Weights of a small GPT-style language model, trained from scratch on English Wikipedia: 8 layers, MLP 1792 tanh GELU.
Each number is 128 + 24 x the weight over its row's rms, rounded and kept within 0 to 255. Layers, rows and columns count from 0. The size above them is the row's rms in percent of the matrix's.

# layer 2 MLP down, 512x1792, rms 0.0377, rows 496-511, columns 336-447
size [ 96 104  99 102 107 100  96 102  99  98 101 102 100  98  97 102]
[[ 77 130  94 157 134  92 169 134 140 129  91 135 164 165 149  78 180 112 171 111 133 157 154 122  94 125 153  79 135 100 103 160 112  98 144 113 137 117 126 120 177 101 129 169 100 147 111 104 132 117 116  90 143 147  91 114 145 106 122  97 129 123 175 126 133 126 121 174 139 152 124 150  99 139 152 124 162 135  89 135 151 123 111 123 115 129 129 147 145 163 106 146 125 145 123 100 139 106 126 117 114 135 139 124 137 117 228 134 148 119 115 172]
 [114 111 115 114 123 119 120 155 102 148 122 154  88  75 101 123 120 101  89  65 160 120 131 129 124 158 161 161 151 123 188  81 142  99 148 112 139  87  94 106 137 118 134 110  98 127 134 110 123  92 129 143 152 114 133 169 143 115 144 109 141 149 136 152 162 154 141 131 135 169  63 107 102 140 135  79 162 136 159 172 159 139 101 130 129 148 124 141 125  71 124  95 119 111  64  97 111 127 156 128 119  81 127 125 144 125 154 118 130 122  87 125]
 [138 149 135 121  86  91 135 107 151  89 146 186  89 121 103 123 105 151 117 124 128 122 133 107 143 165 143 180 132 132 147 173 118 143 151 137 133 114 132 112 113 122 137 138 122 110 153 104 107  87 155 118 147 118 133 126 147 116 130 145 138 107  94  96 181 133 137 112 170 131 120 153 140 155 117 104  96 135 131 136 126 144 185 119 123  94 116 120  99 172 113 138 130 193 176 147 137 142 146 116 143 132 118 132 135 125 129 144 143  81 100 118]
 [124  83 130 154 122  93 159 139 121 111 106 122 143 163  70 163 139 128 141 142 121 124 118 132 118 126 146 173 124 146 151  84 106 130  99 160 126 163 118 159 102 147 127 128 152 160 173 134 202 122 180 138 156 128 101 144 136 145  86 112 119 119 162 157 122 151 113 134 140 127 109 127 128 177 137 127 133 122 138 121 117 146 141 130 130  83 135 113  89 143 116 160 119 109 106 121 161 128 167 141 118 127 132  96  98  95  90 138 102 120 119 162]
 [129 127 105 123 105  84 102 118 135 109 129 108 132 115 151 120 175 138 110 128 132 124 101 124 129 111 132  90 147 165  94 168 127  96 149 110 132 170 134 136 111 129 140 145 125 140 130 134 155 141 113 100 142  99 138 103  77 120 133  96 121 134 109 130 134 141 113  87 156 115 112 147  99 107 119 118 160 109 118 109 116  85 118 145 147 121 161 108  98 107 173 152 140 102 130 129 122  96 157 147 145 130 180 111 143 124 137 124 103 123  86 101]
 [ 89 150 171 118 110 123  97  84 110 136 169 122 144 149 137 137 131  77  92 142 133 123 139 117 133 124 149 131 116 124 153 151 102 160 130 113 135 146 156 112  93  74 140 189 132 107 182 126 137 165 137  81 119 129 140 134 161 151 144 103 120 154 111 149 108 116 109 173 119 110 164 123 113 124  96 147 134 123 181 139 134 127 142 153 121 121 133 130 157 146 111 126 123 148 124 123 134 114 106 130 115  71 125 109  88 126 139  98 128 130 155 153]
 [152  80 154 109 151  84 153 149 168 114 130 152 145 113 142 106 115  98 123 140 119 149 178 121 109 135 127 108 169 105 105 151 165 104 104  91  88 103 126 103  98 131  96 102 109 178 115 102 145 123 128 126 106 129 148 139 181 111 125 149 188 150 132 164 120 103 139 145 168 118 136 130  81 127 123  94 124 134 153 147 149 105 167  98 100 141 133 146 111  96 127 132 146 117  91 120 151 148 110 105 133 154 126  88 131 168 123 119 141 111  93  94]
 [178 124 169 142 125 109 132 126 125 156 164 128  95 147  88 146 105 136 149 139 139  70 162 111 156 122 145 153 155 158 130 115 109 180 159 130 101 136 105 126 155 155 131 144 120 156 119 142 141 105 132 170 161 102 134 121 122 134 121 180 139 116 129  99 142 146 140 144 129 103 116  70 131 126 167 137 102 160 120 159 141 150  97 102 156 138 145 105 123 117  99  89 146 144  93 109 133 136  83 157 113 140 104 158 124 138  92 144 109 158 141 108]
 [159 134 132  94  90 178 139 128 110 142  90 137 149 146 118 145 206 139 124 139 109 118 150 154 141 115 110 120 123 101 153 130  86  97 160  87 114 128 109 133 100 111 153  89 114 169 109 115 118 114 118 121 139 131 117  72 118 118 147 147 141  98 136 118 115 116  95 151 138 146 135 128 137 121 159 135 106 100 150 108 142 154 130 112 116 122 155 146 130 110 133 138 105 156 110 121 137 181 131 178 125 104 127 120 115 121 119 132 100 140 126 113]
 [135 151 128 117 102 121 145  76 107 136 145 102  84 132 139 200 116 136 162 158 123 132 103 121  85  80 100 103 102 107 142 141 152 128 103 121 164  68 104 138 148 126 110 138 147 121 131 139  99  92 108 118  74 145  94 147 153 143 149 152 152 151 122 150 118  89 164 103 121 118 101 151  71  98 135 130 134 126 167 134  78 133 149 134 133 127 107 152 149 138 140 108 117 101 130 172 129 155 130 149 159 131 187 140 123 120 108 101 110 122  84 141]
 [158 133 116 128 142 160 152 135 131 149 154 120 168 174 125 144 123 130 135 111 124 114 117 122 131 183 145 111 162  78 156 139  98  93 129 165 150  94 111 149 147 154 165 108 149 133 143 100 163 115 141 121 102 123 126 159 113 110 118 121  92 129 118 119 171  93 134 178 138 125 112 129 122 152 142 131 116 103 100 145 140 120 149 163 155 141 115 118 110 143 173 127 103 124 107 124 129 129 137 151 146  94 136 159  91 139  97 177 157 118 113 109]
 [111 130 106 136 137 136 151 100 117 140 187 141 114 125 115  80 108 145 131  69 132 117 130 113  91 139 154 128 114 113 125 140 149 138 124  97  89 120 150 108 115 116 104 131 104 122 120 118 160 139 137 134 149 123 141 139 140 113 120 122  82  97 169 117 139 131 120 133 144 135 178 131 137 159 100 153  65  63 142 109 138 101 121  94 106 134 153 151 133  89 166  75 130 122 116  73 127 101 101 108 158 144 110 145 111 123 150 128 143 119  75 102]
 [126  98 163 147 142 107 128 124 139 133 114  97 154 105 154 114 182 161 135 122 137 132 142 132 181 142 116 189 169 120 135 153 124 115 168 111 106 112 105 134  92 178 170 164 114  83 125 132 134  83 141 165  70 105 137 135 112 115 118 142 130  93 138  75 153 147 140 138 137  92 139 129  97 130  77 100 131 134 131 122 138 147 123 149 124 128 157 157 116 131 136 169 125 109 109 127  84 110 139 117 124 130 137 169 148 107 135 120 112 108 131 141]
 [131 146 111  95  87 107 116  88 167 113 140 109 127 102 173  97  68 124 109 107 117  85  95 115 127 138 139 118 122 117  90 113 105 103 136  97 126  87 128 141 117 110 111 123 144 120 140 139 139 155 140 148 163 134 115 132 143  93 148 119 162 186  50  93 136 145 103 106 119 117 148 108 151 140  90 130 107 132 133 153 125 142 154 126 140 153 139 162 120 130 169 129 106 134 146 118 136 103 122 138 102 129 126 143 125 135 116 166 108 160 117 103]
 [121 110  80 102 134 130 158 123 144 146 139 142 104  60 115 158 110 106 138 117  82 106 142 163  97 102 124 150 147 162 102 123 111 127 163 157 135 140 146 120  75 149 161 125 145 199 120 144 126 162  86 128 126 134 126 127 132 109 137 118  72 100 146  90 108 107 124 141 144 123 121 148 129 122 167 141 109  87 136 118  79 131 145  96 132 102 144 163 163 114 121 135 176 115 106 106 133 100 141 156 166 117 119 132 139 118 155 132  90 145 137 115]
 [101 101  96 111 133 107 112 128 117 126 155 131 153 141 141  94 140 149 107 109 105 125 153 101 131 128 120 144 145 163 132  84  75 121 163 133 103 141 168 114  89 113 101 136 131 114 102 108 135  87 141 137 104 170 130 146 143 134  95 155 144 122 132 179 156 104 172 139 112 121 149 174 132  60 124 138 132  99 155 135 186 155  69 145 149 114 125 100 138 134 145 149 123 128 140 125 116 108 113 116 127  95 178 111 104 136 133 117  93 166 163 126]]